Weights of a small transformer language model: no biases in attention or MLP.
Each number is 128 + 24 x the weight over the matrix's rms, rounded and kept within 0 to 255. Layers, rows and columns count from 0. Numbers have three digits each.

# layer 8 MLP up, 512x128, rms 0.0602, rows 378-486, columns 0-127
068119138158107117150103150109130091133152143134096137135131146091114133126118152146091112088128107156100157120133135172161069124109118137101119111112108106106128105101127131128141126134144092129122130147148098150117120067148154130165106156141147151095119163135122166147127130146134156130122145114137097098164114138115135115113120113184137080157156128128143120144145163122118145125093
152155141171155104115122093097089124117140167113087146134113098118091100133118157057174122123114120088154081078119133166160133187101131099129144116116135130149128108084147147105147095144120133092138130151116133129175163148105136121124140099167119104129105148139163139125109122121150105148132143135122155132121108149081127160120112102143141091146135088142188125173100158154121124103166
110091117073107073113153070122133147120119159191143117127108090187148158093139123121144124124100137166133132134135140107121147165112165139118129158175137167085095114121142114091114115136103165146162148110120107146126151115151152080085141127112123156164103072128158170137150161116147138139154123135143101108106099155125106166131116151180163104124155157081168139146149131106142128115139
140155114131128152135117150171134070130122138153078142092102127119115120134113132143129101168133144165145170172117164138140149113135112110118115129109159112134163148095129122145138136129168170162140115115104143133149136121123105127124095096136130148132132114133153186168115150129138147128128104158131113062114109113125098110114102158126106135138140160108144121145154134065141140124130
098086155174076082117179142147092121075133120105069150145140160153097108125146168132150101118150126170129098151087108127136154094127158146108093120121117102114101127150126120177132139142122073111167114111109149144110140086145107140116156140138130120092111146159133160144144135121169151081146109110131126096118150158059124088127106083092142120137084134133150114154099131153102154112137
147108118105132116131176133129103135124100110119105140161137100136166174146128140069150132146108136147140120081114126110169134121062156113122137116087120119150167098103120125125155080103154131134128121105089102135110183151130132124133100125125165105128119115146116144148075116125133116122155138145067085121135065139109141155100160145099143097087179177138147139120119140179149175148172
127122133097115153124116119095125085127129181093125139138110143127088106098115114098142131143138120132149118136136113159106167113105097132129131132120110171142138117157103163136123131129098116084103129126115168146140127115114124090123151136147105129148080121160111104135133123129132153101126088105138138153169122128100146149163127109140172138129114130089167121147128118150123150129105
119162134098133164110139145144134116152091119094116082162119141134130169142146130162145135151158147122127133163126161167096100119137109111126154106104130132143103116177124107162113101150173109126141158105129123120168102118136124128123117091158111125111128113129118166119130132161140184096155139090113104098093092158101115147108119144114056123164146174082160159118159126149114109138138
142135076125121103121175164134106126126157130121118118137119152107127102173177121155104126160133094129155111134147148118138131108133111122146163136162126079118136109130118140110101145111133152136080128090146170167185086140128097106087126103135181110135113173096157098082179094129133129135103141126132117112149096103182136112139109090140133116141136154157140152148093146096099153099119
137127144129181130170120076115142148116107145145125098153158156097084112149142176128101145121138153147150130145135180170182117134120089115134138150119132131169125123096104111108127148120092119110175110157130104153120101118129094103107135123147114122146138115110114124119148109120089111102116109165143100169154134169147132129129126105134109137131140120116132118102116129133116128138132
150137108122150169100123138128134087149140147114120100107153137128127117112148145147145160167132119139154108147125112094116121135142119107143084147101122152152179118106145119118115138128124163144134079116077109109168127181146151096153076133119135109131131120172155111137102172111142110123115145106140163145162131115067128138145135138114121115131114107111098134187107152132100131141136
113127112096068123155091108086098143145096084134098111148153120132141127138103134134135152146152106121117141132135148115111135129095117127144156127166118141147165140158118125143149142093112125141109111156136153137155156130136102113106130143074105148164134164157115111121085081150099145112191110153143146111108155143122168111125113144125138067118135136118091156131159139126151170095109
132132123132121102125150105128096108138122128101099125137121125166153151119149137135100081113104125138143106112129151152142125105116112128145145127117122143144177106156144125123108141111110123085146075153103128156167154112118078122086165124123136122149101106111149148127153090100139125108096166129171170085129132140110138163122156108115108096134133163121149088153129146141097124129141
120138164113130149159129161126120127169122066107158167121079161126121173093127138129122035124151110123119163055175115137148121111123146106132146136152096171120142115132158140142113122127177082140182102159137054152155105155129125100136090124144151109123128158151130130152152140107118140196158196139114089143143114139137103105118127103116151151153123140078105117153079142082141133147106
154132118106148133155174123146150090124077126102131154117172127169112146136113102121139111127128073126183104086134141102138140101127103143133136122117123169151123111157111148106174132135144158133135115120125122086093153107140139135090124161140132141129083136098141118124189138113122146112119118114084150150117142173092097136120101111126091107120102148112125126119124150111160099135089
124122127125124095165124113138131131158140093124138144126136133111116119117166132108093151155148134122131112112138108111139103147148092125130154143148099138137121118096134107122122104108128125157132135119114123119149121163157149149137106144103131099119100150068124158133111152143131119113107115157146114122118155106136150151091120087133128096119117128137111129126127130117126142109125
129167130136089126158113129134130152125105110127123113121102148058090130085121052104118137151107144110143161135133090135128162163070126078141143135145059154116128091102160115133158162145144105073144077127135146130106093110182149153136102129120169132125132193105138111122146127158126183122184114125104111145128151154124100166097116118102103148149131074101158148151096137153143135149098
119096121117120178164157158132126135146158116098094085125158108172155132115190149083084186121132178149118157091106164126102171121120157109126125117149073126148130081121125170121075131096153095106086042135165135133145130099153163120162111155146131155119156132119147120078073138149144150118161153114159164174121106164139141149096081064114095109129096131187137155175094170135144131116136
138118121066118166100128132120154168115172126110139127140109086089067132112125167148145156179131136124156117090122149156103108135135105127158087148143129128124175122129137138164105111133127139123168083174111178133118182112097110118124091145117138168130172176078147127128111127141119145130104153080119151132124140081098099147103141122106127228108115137142125112112101137121082142106145
090094128134156155140149096170102101142163144095081144144123123133110094122090157132105156145122121159117134146144097129183089149131127129132137147158098120129085063133128137192159150157144169174126084138112147158123080094121095085117128110134148132123094122126132196133135155097094133130077161083121126143113124083094178145132156095114112097093139123132164130141136094099064093099109
135162122084148106091138112153150093106178143141134096127119106144122140136123155135143097120120101145123107114132126105133123155101142124131115143113131130124120134142124135148127105136144131127126129114100144149125166155137100113139080156123111121099099136142121103115161094114097166102080157130066141142123092132121111093119147131106127118106163142079164126107122102138108110129130
165106154131121149187080113100107118180142151117121143140154140093151137111182134147154086149127133120121103159138113104115136207147128094105157101111174149138100131108130097116097166112135059157150145185106089175137146099127122164086159116155132150118085136126114141116109170121132129113136160159072147157123118116153103093132134087163114169113116079129072174112086125107035118138091
116132109155167149148114131088112104123069111138100110128143147094169116090092116153148114129118157139142133140130098172154094096130150144141135169114087146163141089103108161149145140169150102120089106116152099153155110133110121114140115136143150142109120133124157123123132136108147059124076096111128100113153098117136122132109127105117179096143147115107090156100144105149138117124122
103125140111171144148126115145153131131156097131133123133129132102136144129086148155102115102132144186101154094139176137138095112132178124163096133179093124115155185127100086151146134095101118176114118158153147156119154103154134107165090052121109100143144108152095133141141152148174163107118152144141125134131108104108121141081148143117184102146075155191120194152139157150132093101177
166104157139126150122160114141114137108129130151091112152186136155081141136144134128145132142115143116108094115110143156104131168093144094170120132115121070137137113140108155145124120125164110117117116127130106106147116152114134150104114122143155124102106137083093105089101176174108151074139161091150124111117114153144108130127158087088095134134169093152152116130137155090108142092123
120160132110110166122136140098143111118105123113139091144150138112146131140111097096143142169146144157151112111119079070118069138173129117103135165132131106121115098104131138095095117149146146127092125104073126134142115158173119109132129131133129142088149139114092155157099157141117125112155114157141082074121077159122108172096068148158089132108116114161150142116129125133164158100135
175063113123135095130157128153153109158139105119117124137131164126149150148121108123123077124185106098120114123165135094117124147105129147114144128118147128149136106135091133143168077116093097169112130135145140151117115112080078139115149144145097162088119110115140141110110158144108139132134116127121087137105094157127135160107148127151095069165127116077159125119154095136141201097113
091142134090155118163135140065160113163132071142128151133106148151123150103138145120124116119118156132125119111146143148131118126109078100131113134127111097101155162082138117160130136177095096147100118103110138140133133137120142141118132126129153147147099132092183136147158166116166122117124111152087160109129128126147101142110136125130146134136122105148114106105109157116102148110147
105150116086122156129133108140121092111130120085133090131104103125122160099131102150133125134115121106147147119116162153121177111094103141157164127158118134120118150119107156163108189116091162147106122138156164156127152069184087110124132114141109112117117158122123149126121085149145176122133108111116154159136167115126084094142112089109110123087121111115124147162133116125116118184132
081143141145165155100131158112120142125124123098098126129145160119144136082168136111128184176126103133138141131125162121132098154192093097167148138130151166111138109152123127127088127134139098133121075127100134110123133116136067134108124144153102160116104111161167104132146169132106073152094117180117125141106106123153113148100116136114142159132110135136133095133099094120136129071119
145142144152079124098118100118147095109108149150111152110116157147180093097147135118143132140152130119162114121115129144145163146137139133138147141139118153102156115126151137135108148115133130119119139099116131123160115123112118121106129112117141138132137172099102137095107127093106141152114128135101164132078159111102096117121128103134130091095145127108120113152129159128141166118167
139118153121144142183099126145117124125104136127119131111126137165145145114113144149105092118135135137137124099116143133106151131139085101124164129134110106107164118127089113168123137127169151139136121151125141123122126080112097131111129099083126141159137123129137112139129106127155141111110135148107137162110104127126126143129101140134089097136118115116137109125099086133112125130162
147087129124124120127092191148109143103164103115073134148151073201162111105093113147150128144091135123108152099084179164118094108151136148125097098118154165154111130124138126150146120142124116121119128084134148126140078120135111107135095152102123123118099154100113121101119107165107114095147159102111096101168107172121135167082140124106089131128162141138145137142083143078158132132171
137122083173086115112102175101106127077171089124123133086105142101134103097094124162099104145099128123106103165108137127119127125091154164054152123180073142171113130104136148138128103083109092100111039151131122150122144130144107104122134150119155120138116141124175135131104101170152164100138105155100120112162128128106138131116160137115139095081115148121134149138125186146141119125111
124112132128153141127128138141115100080140145167137159125123113139157137120128105126118075114118126141148140139140103144150135132109160102133139091095136116104133116104142120124119129106161130123129145117109118124160099131125132133100114139135091100101114126128131142123130139133176174173101142122099126138143087135101136126119142124125139137139141103151152133135147112105127127146131
108157132169127118114101118133063151120124162088134126144135080086118097113109133165136105134128154138142103126138123135153147148122132148139172152113124113121119115132108109090145128106110148143150140154133114143139136092138088149080164141149127123153095129151148132090131114130127130158137073113104140133155140145106119152131136097137116161135127125125141122149151155139125129158138
151123185144153093125189120127139075122064092124101167098147126112154171126160123140160117117147141140151151121134142084140121145127152123129093134116098106114156142147116106117130118119137166139156122139115132126157159084164151138131108130146106137109122075118125140112135149101154085087119159112108160134094115156089111126125133141113128159117128148106147115138146117147144163120137
129088101150096125134067137119179124153155115178099116127136151143113077146139125120104163103118179155169112126136121111132083095160149065114104125145104169150147110127112146128121097126129149154119099141167143177129095135148156175126129110130107198127118098095144104137120128176163139143153140174080099139091109127129152112079107115115130176130104104129094122164117155126072151144119
075141113133142084122120116132138098155164088122119103164105208141155134123107122148121120139121142116126091119153139123160106131089114137093126114109157141141114111108160143137098142107141120095113127112073111143131083148052110136075146143153134143137136101139134116173112141086144148143122161162074141165119124136095109162147117107166132142140144086095118108133159154113116130143095
118126104120151158156106138135131114142184143136144145116111169125096130114115122129161121139115145147088114139132107145142122126132130128156122104186117140142123141160170153155123096118090149114161072107130132171092124110123081130124142118108121109131125168135135104183134109111113155197095151130095127132076130095139174112116100108139102098098106111106157131112099072082104126119094
101159102166098080144143133088115112114147106135170177076117164139102115127095056120136128153136161144143153112145138152143155141106139100093141130122127113155096091115181120166123115136096167179130117120109161151101191107130085142093108122156137114124135110133131132133089138146156144131119144147149103160096082120118099156101130105094088099135120153141168172099154107156123127094183
145137116149144143140178157126121084147110119140100123180161104109130142141124156109121157146134195130181112159058169137132174177119092120124084116127134124119157128116168118129104123092152101115127097167104098122146167114161136104063095155132119124126176165140133132101158126111158147140164177133119101153123111075065090170103102103096139125162084130196096126131077112110134102143174
109137135133128159158124135123098112120144124166141093142158108122142087131141075185168128099122088110107136116105091136126162093131163107087137100145154109110116127077109186150129143160127088158138104131138137135115128122138192143137129120165117110142099128133119125137141114166181162160092161146108122112140085160155127120135091092075085162098104142141118165170150134113111130145138
109133107145114139159154119140121064108134116125122119150135125156108181097142113142136119118124168156117133125094137134112110135110107144152069143149129142067112152144111116141049109119147147157121098125074082153156113161128089160119123114165150128114086147140119114096126121110118164144138128121129171179135158146096118147124076110139103111132129126094157152132110129125121073141134
145129128101132142142133158112139157087103082116133138150133124144155131118126120129097132167135143124145149182137118138122151128167133144128163110120089123100127105110118112131109105132133120128115105107091149147139110141158141132089136118135110102137110147105142104107150149150096120121162141143124120164136106151143139120153135106122125124107158072100093146161086124135127159132103
128130146113188144151165123128109105103126083096138100110084125104114170139151119142106163114127126130143088148195150094133119123129119142156127124137095151150123132128106115143164152164093089129135111137127171112117118115138063128131142124145088123146103084116107127150158151144161124125160149141105159136083120151108088143132123117116160107065113134130124165112097149124146156129135
134141130088152127161111135160162159108103135170120150149149089112090098107162150104153097147106079106128110090089123149107120126107106124120110113136156150117152118146095125137132082148109140153122110117151084143130136154110127129095141091129114145120107157121182136151082141116166165124111116127128137113154117092114144134087116141161147144207159148144155102143139143115134159104148
171137110145126142168164150111093151120082132110114118135142156161118134113139117160120131157130082159153118153099167112111154137123114155099185106135148100111134121134127167134139119153109068091158115095127130126136098141112131118099113136117126115151121133160120157115104122142083120093085136137140109156097119132129124132161161098120141116146139126125129125119123131150129133128134
120066169105068109153090112152133069080169117134139165109153097136103108081155129130193130133130164154178130167130158085123222156163144136112096134126135122148138133129153075135171084112173185173190124134121166089130083113094087119128137131139119126121138139146088137147106130140147149117126125114101169108200124119082085121167109075133039080088128093173138161132128156066129151135169
099153108128107102095129129139119170072174173086145161113129161145125096094104155144123154165131092124128147121134135123121148123144139115081117153104105129120139089134146119121115157173128089134099153112150151129152124126118106110145144113138099147142100147138143124162113114113134140109136136128100131140115130129084157145131125095135116126136143167135123117125144138122150106131130
090130127149131127136096147148135157137106118146124173159164142112086163107141163129141140113118164145152126117176133112117108101156124109121090137084115139131160155104103157142103124089117126119114100146116123154109148119120182130103105116132138129126154179137154119127145133152097164125124127112117108136112130139128089101105099122142115155163110130121134129148134145127125144084136
132122108127138102137143137129116100116112139087092126135101141132155129119163132125148118145132113142120120133096132119122112151133097151129092118117111121162164104136139102081147129136130131133099120110091162138122152147134103131103123122130152119140151102161134115135121127121143149132112115109137121191158149126131153149141127130094095066131117163120152157169158173099165136095094
159075161132173151152154176135123157142125064105114148121128138125102089076137074134123141126107126109128137132162118126126067125128176102158113161095162122124123098142106122158135084117120124156099131185101109159131108132137134104129102213116142136110094120099116157181117137143128088184103171119113107077165106118140137135099129148130094131136138131123135152120121128100154149097175
092138124095146129150148117084115116118161109143140130126152119176111146106123152137117136122109131165111114110149142112132130133125169121121092125168135133147139125131135075164113124116119119140114099125110089145140138140151150132152136106092164131174156165150136115116134117148144144097124154127121133123134150139164134128120155136117110143078090121136149137164137112110138160126115
164134108134127144167105176107133088167102139163125146173151121110163119115140126117123084157144119149100111152137106139158084123120135089126147158164102142166132100102100132092133134150047102129169108186093125101104162124094135127132106129180140114110108149128105170120131163134103171097121095119185106137115130085144093085132178120154143129143118129081123155116164150149110134137134
172129112135187176113108129114116092151134146150099094130111114100107113146123128186140098147145139066105102044174096099142152156135081148111153140105093162104113104109130126166144131093129098157193187139085104135160133094125163097118085132121163136090136121033092068161134144088171126148143153158118138155116091127094130112114103112067132112077113115149102125149148122140089125142167
090160165134140147152111108096126112138116144170110101140130102128111165138100122108120092145148158146133190128113104156147122152128143119113124151163120144093156176043114113144113152145146128106089135148133220159145131102062076128093114132170111110129097116138141127131128135147139166086125113114158088154148133064152079132133130089154098113140106128131178101133199128145136068145103
119111116117109146091134125127161149112134129080107098112132115120110122112151097123129163083095153140109117114152113156155138105148150124155124130124127172108140102133084158099125188089119142191095100098143164153148112106126118094124096158137128112142105136103161149175143143158148168096145095124113164098124109102100136130090187106109133152139112183155143141123080090096163158139149
104115148150101160158142126118135088145107095063083215130122121154127164114102143120084134121110155128116108138153094105120138142104137129122096169139149130110170101148062163155097081134162126105146091136123148137110114142131117142133143098139126129091114102143118152153101139100177117174097128141149135181121114087123087124144117134169115117149094119096185128136152119157150143092142
124100135084136144141128091136141102109147142115142135150204092133114100140104127112067132149068097112105155132105142104127134142153118092117110142069116109152151125107126145135153154100138099123111121158170094107181137112154090115165136085096132110118134119092130142170109121092150129167135129149085155143081105137151133115107136107167151122158144104145131108144123129133142131133168
101150104129073164124138102114134148091104108123157141104160136114121072112157126172120120131088162143132144137123132124127102118110127125143116141158119175159157082160105144130113133112105127144134117095140090144081111087129130125102129144114155186122175134124139134144080145087157133090120126093130153155153140113178135111138130121118141132125125151126132165146145172091106117105132
118171116147125135161096153120136121125120127117108150136119099096122123106158099124137125118140128120150129113125115085074108133118124160118119138138101127171145101098110156155095107115124113102118165142118147179090130103129115130131131134152168136151173156144156126117115146116149112120090117143100119106111164111137121122102148137121111157128117155131152155133149143132151129122142
102151106126090141148122108126083093130159141106138110116148127120099147131114133145166125124133129137124114136121141145118101127113131105110119107115097140114118136119123132141113135122134122117127152131139140131131140125148163135134159104131116134133150146135160135107106121079135117130122130103147120136115122150124153111126117089136121116113113105117156122119179134114111132157107
138096184150080142136094142129094158043109141174132104155158104116110115091164144172139134122136140149089101128102163138150136152136142145157075128128114138147078111122120128084139106084139101058126112100097099128153110161137133121092120162146117120131112130143096124104104094104132099114124171158119172142124120107135084116095139135125112153163143100136191151125142187163156127117124
125103078083140101088135143080123164147195104119140143118164133116104115133167124146135138163094140124128126117150112094126111098128124138155103109118123107089145121155108143180077133113154107131122128185110147133163131133141136079105130103117170127114127119095134146139150109126141120121077129137110150116119103110110148123138079106137170079136146158106125115121132113116130133141164
130149125127121147098151154132118113144114150095115131141123130096132137154138118174126103156162139103085100149128119159127092133090097118159132115164127167128157117146142094106079147101123121148121079170141129153116171125123139144118152078129085124172180132133146137143118148132124157142156154137142146150101113150157103135144102118170148132090132103088144157139122138154091127138086
116147138144103111091134139139132113090141170105132096119128117098107157103158122127129097144151120138096075125139142154117103059129157130143103122105093099139124112160143152108134105134118099129167143144131147161134105142150124139084169144144157148128101125109156128136147120157129131140123117136154141118135111113111109145096105090142104121112144153159140094133161187146132137152123
154112109146144118125145135145130129138088135119061149145131133153091067123121116110100138146127122119117157132094092134112140149140138141113110075158112141138122126161106112139138145126131130067155063123083131123126144188128126133150103126102078108108114168127127135180139144173140154118133115141106141136080099201106162146104119159052174106100103114136154134142116126146158111157129
113116123135136112154112131104113100129155136085168089153120121129133175136134109104185126130142136096125154110115150143136143144142124153098164119143128139077118108116131133121118104181154139105143109145123142170144160149146132115167128135118133162109118101090116122132092127166100134122135107133111120140138094158102134145128154079141141112097115143130146143140101118154135048147093
114138126132093174145121164143129115152114127092130121108124099118130123114136151143134153130074115138143144119129171155128111158144093073110126109083138120130124113113117122174096153121170116127138139104084134144163138128114120126110194140141114130133154102118148122118105144101157146094108080137147142166130155143130117133135132119114140143136124101158130143146125129124135112123160
119100153138118118136138129118100118127138159084120158124151130089143154137108097136128125104095150140136140129125142138131103093103133110113124133116127120115154135162135154175109156081150103163134144193118110129137127123123143121149134130146088132135069111144095127116134110120163144151105128127118114111119154116143099119147132151071107129165131126100126135108147130161113143150129
098108134138127118126118145096108114103134170128101150135120170171118138106094094153111108141156124134113114149146174079156087157107116119124098136134120146167133123158136158172148157124111122085128149168141152084103116135127100113131109115138080129139117113118131138169124162156127136153147133134120103153138089132141127123129119137140095147125122082141137123122173145150098139139096
142107132135130120100131139119094139094150115144128120124169094134113119118157136114126130084131113124134116086080120118141132125117149133148158129126117113138167117126092150120124089100141141126141124133097086145145141130135108096122131131136129137147127112168102102143115108139122106114137125120101129140116133139148108149124093125122093136169121104127157162176176098154162162129175
104122152085159109151117125122137127149101144157118125122133082158117095096140123146143127101143150131126170093156124119182137095115090104120143107140119129098132110117146113137157103157127139121129153150112098107126132116140154153088124095152144129134126131121132131132124134118117131163152118110098116158074118131097107126129157135134133153070145151129114134105152157133122151114145
129139133175147141119159161133158128083134143149144118127157185121123108107181097132137152123134127127072134122120102061113147131124143097127128138149117124129144096092119134128085105127154163117129095149132170171119110089113134133116174156119117106135109109145148111113150139115142127113143137101119150115096115089123136155118119103092124119115127114106094153137144140168111126125147
033145141130123153133147159135132123116163132091121130082128167121097122088174135076174115149165125149141136130169190149109146158091104142099132167156098101148164090121124129150131133085126109083092139155192190131174135112080118119120104126206144154154132171125140117097125127153154098089109112104144156104108091124138117095125140104121101103102181128108155106105108107094120156101122
116117133128124172104099150151079112160155107099085146113131134123104113111123123115147102113134136129115121121136110154144146119156131111157154114156077154138154127120104130178146137134142110131116122120119128148139164129168122119145110148158128117160143130151155146149119151167127133091108167142101118162161126158104165115111153132130114121116139108119168139123129116164117162161082
084131115115142167142099113083099155192154129130141106128108131134127143103180168169145129174117143154107155111107105134122104101140121146120131132128117134128113096130162068155071093122144121113119110103155110128151116140158113142139135158168111129119153144152139125157118134136086099161103146168121137135119103134122124146102116121161169134094136126162123144140119129115089099094097
143168118123114133128144127139134088106123148124129119129166137123152141100137174124132131119114100141115118107137127182148136122096108130127142144122119127127130074128130132148159121147131116103092113137125122135127092116127137111101129096138139145125124099146112104143120151116117146164125115140090113145108136117132151153159154115156154105128115146143110117144146155176117166083131
111071122106143141107125132130118120108121128122144121140147099104122145136110152107142124178147113125162116109103112121190148104176142149140119100128121123072136089163149136115131097086122125122182123101088114137145112126099117136117160129120113151147134132128156117121112142134133120078119152122104125135103082152123145105145126183158126134148104118154120099173157123150124172103139
147114092133158144122129182090172082149166092105097156168163136121128116135113156101120138158135126164114103142139113163151105107115075097173129120176116128143125153079099136163122120147137112132084148115104165109130116108172127086135111164145103172139158169101178170154140154171109142135106118087091105133088105135072109115113124162119142124113116110159121134176134114072119104145082
141142153108166144101146161132138129141147135096140156133165119093109106111096093145151131136130106173139108113133103147138151110151128118156130137148142133151168105099133100122172122127135137126114129163146124127148166120120089133171127138108130127126128087120117128129098121100134156145110103100121161116102120138149132112137122116109141155107118122156098093179117154137098175091191
148147124156154135085136172134106144149165105121138149107157163121131155178171113119149121142145102124113113105133130110151095139101140178111113106087065145133094047111125144103122077157136095152134097165077087103126148117091110123146133148097119106150146113141132122166154129124115159178135101112123148156103141084099104183091138119105137139178120159123119156115138128129172152109144
138141102134101141158152079142204116092122144095110128130120117114151123131107121126161126129161130169094107093112154148126136108102145134101101167120142113151124122097131155082077105150143151125128120139153110127136169141103167145123128086125159116090121132153165141124130085111123135107148114133134095128104092153114122135126096139122148135160108108118142170149132172148112117092153
149103089104116125157135118103134138183152136150169115161147129142157121141150113141094119108147098159114090126099141114107136155081133124115111122151107085110128107121110137158093115114093106186106091182155151123073148119152153148053154129158094138119144138110145093099113101098112113137134169132160145098105132113139107161130091138137119097168119127163089122122142167134108141105153
112127111167122115159112131100089156101092119130120162132164112135116130096149180136157107170125168159137152127130160131156098159099125112148113081156112135140100138158076156132159110112113127107178113126137110096150156093146115087124162093135115134118137137176149101112098115147132115142152104112165073135095110150143115127155130116136096150136148116158100135133154125159126093179119
125185040173090130195127119098073122154162165144118131121127167147137160086164153089124168167128130158077173078093134145110105169067114130114112147155099085095103149105102155160091142083073105141149098159130115125126067129117127151094151138182133109144142154110094171131108109078173157141108135149121178108129145116158132149131146094123141121147140191168135165119139133121142151177103
126081126129173158099099121119099067156093114096104158141127136134131129154090180181110173119147143128133114132129132150129144077165111111142123140132142175105119097137076107111148100185149147160125112069096128111171137167134095112132165142116105100119126132112101145149149155161150140134091112153057157089085121137130122136139086102127106144129101129129142117180141121159165185106150
104153118093117111139157169129153144155178096139105119124155125135149153115147089127126152074131122143122141124154086134126116119144136134148139132123175171175154115140114143166091124111113137099126127126082148180166136141146122122129137157161121156108118137169166125103096144094109106135123125111142118123134125090093109157112099119087146130136116113087107152144151132118102175170141
120150132114083131129126102081143133149120119103118148102162136123155130120153120141108145118140115140139112089135075166122090108077137195148154136098104115111102163094089099187135121126144092140130116147156125153137114181143139138108126103197146126085091143183146160109127108160125130121106204132098130114138105155116139128140123116145082141152124127111117142134110144097112115151115
114146166108103130105144085101138122101112109124184138105154099129123146138118138123137148158123158127071130141176150127166114161092091123140153147151139141134143130127116150102124156130131139144099124149152185111195162131151102116141180123122102137111122156122085123088090105096135139113123122110135117172120130101125145110127109131150095151105113109151142150141139120116115153158161
107125117165077117123149137124135103144129137104130082138117149118094059153182154139121147118156135137166169116118121129132148124148128119084140156165058109061113107123124137188093157096132113138131114124130133128115108115114112074114105073118125164135090132126148147135154147137160142152169098166080161074094129061136153124130148126156107149166172121149105100094109115128070147160149
142168113108136161129145143098118093096162103121118159095146136118119105082138086140118068157142143122132137160124108121124114139107106106183116130161129132130110144095139113143120109101143136097144145167110113121108135143148107123087118125137152111115162114129150121140077100093140125123145156149147133171109125096125112154133172138113102131132107112150135125116110174102107116119133
158116179139125116142146131112111130105150106159118115108154130078096107128118120157055123140088156118109126141107147140136123154121110161142170119153102110110130148165140123101182122140128105128121140165115122107109107131123137120148157106138056135122125128161148129111155130149138118137087103158125121120133154133145147116151134147116174101109128174115136141115092100109166101133142
112134146114124140171137106155107117131101133142127110132162149154146130118100137163129118131172132120118128150109119073126099104118101159132188143151137140124130125205142141173150112130161097169132103145093136154110170127121132113110122131123095174147134125113111122133142138157124116114104133120155134102106129124087161123113122124140174122094131123094184122140113134146091155151120
122080101142136116117115125082126125145142142155121150103093143096131121125153155129108095119141176126131104123089144162155131125122140075150092117149090120154141139118087110115090129134123069120146090158156128101129191157129110154136151156160140112125135124127144138112164125169171152093148143151128103134133108092177109150107190101103114128106120113131164146126120114143135108141130
074139159145129165098130164110130151086136129151109072152114101112071108124137122170136126102142128153160143122131131142126089116126156135118123131158135130123104132144134186100126128103150085137116142146128098120179119138123100111131154150119138113161134172119128148153134106147127139101149135142121149154120111159099121098132070150105074146150104124143171101143134191131135089154082
115137126132129117126107148135138146132110124131105126166124104130083113090128082167135117107142087131108108136111121111118145068080132118130117158137099187170106091126158104177124164121108161114121133096068121154080147140140115123100123152143181153111104086118114097194099140141136187152162154131132142121135148159146112187157104140120123141135096156108119154147134144134168130090147
111093110150103104141156157114140086153132113088134128186136117119143150126137102121157131117164186105120128150107102144138135144061104173117151113078119135126139130097068155121100131131185106107166113143081112124162115092134145085144171167148135118113132136139163164102147158130142113172135096163133118115144145137090112124140119145152105107115097141164169144092113128134126131138119
123116156120095089118114122085083099151142115140115068132123135151137180111134075131145124138123118132133126110146153109142125154129160133150121129121157107141122129120184086112134107171153110127126111132118121150139113128131123139129166107145097130112094138124110073144102153116094169100131155162137112142182114154076148153123121120138149138116142148153146144126121127084125149164143
142148120134122137133129110173130109131187166140125103108157102129133104093161124067130163146146108154138144103103089164108149123158085132134116109133117143113136076154136104082124123138168162140137143097113135098123099105189142061108110107178120124083108130154122143181103142128088119152069110101107115100143104144087146142136085138138144148101182112104182113141121156157141149086113
135125098134105119091093140125093120126127185102121128123122116118124081086158061131120148170136105137100132119119089127129103129106179109164157136107121099132133150126157175107114127110129116137127142137157121162139089109132135095127077111158141147093135150156162109131105129152112114115135105140161097154110155139129105148118146105145119155085179134165142153170142189100091164119150
110182086072130109144211184093162105107143158108130133124105161052150119095139132155102144138137142139114125111113096151149136130131089100099186125170097130128065140151135124116134115124115116136115141103134119183085099111109155114142112153153111122136097093115136140186105159177141158147121118138141091141104111121104127173134094109127125126080114106099121149130135154145086147131114
144112108090139131161124116107136179158143132127119115149129134134139127137141114153134085120114142109103102125133135076121160111093085136152142114165151164157129085167114129164160139111152154076153102093150110130104141096093136175136127107141134129126129147134123125111132108119146163095119197121094083064143157127134053143125105123093114105124149137113151143139136145110124186130139
112119144149108136095119121155098136151158118115134099131106131138133142143136140110150119122128127119122147098140104145132127137133111132160156165150148148167172113111155166098127130090132144119124093121080107148113156103129138100145140145134102138128165136158121120122108155172135150111115172128166159153087128091108104152113161147138106120193067144148128124122137134127109103147110
131092139124126154183132101159184157158150127109095117179103098133133142161087108112120143108124122146176107096183205136165133116142129121134088146144141126135170070136158105100107088173178158114120093095123138133123124163145136136120096103148100169131126121059127131100088158161142148103101105159099135105150072130150101137079132127085147109120143112098122096161126103107173173100120
124095120102115155116089125111111125123094113120179153141158090150166105131131132146086167143132140171117145116152106108157117140161144152169139105102109158187162116104112084093159133116126129102141119108127104168118141116127148087160128140153116074114165121152163148165148165147114152116141093119118163136145124120126105109127131141087127125117114110104116155146145104108157127107107
106136164147100097124135132121132110162104152073126158162124107116116136110108137129143121107129132136152095087114154146106110103119125106175151140140128137094173167109119168112090117112116147137124147142145136147126163142103137145150141121144118112092095117120126145156142124129131137132119138151102105115135122153148105116141146084098131147117128131121121124147121112149085102125154
131128110134145128174145168111115144151149131103171138127124179122137157132168116098118144138183140115161138121137154136119125133110171084110117115124123156111108129112102115150100123120146114095172111159102104082131144154105092112110170103162117089133102108182148111161135106118135124103164106125144156140129085172135103160114134101060155116097161130098095102124127152143175174148124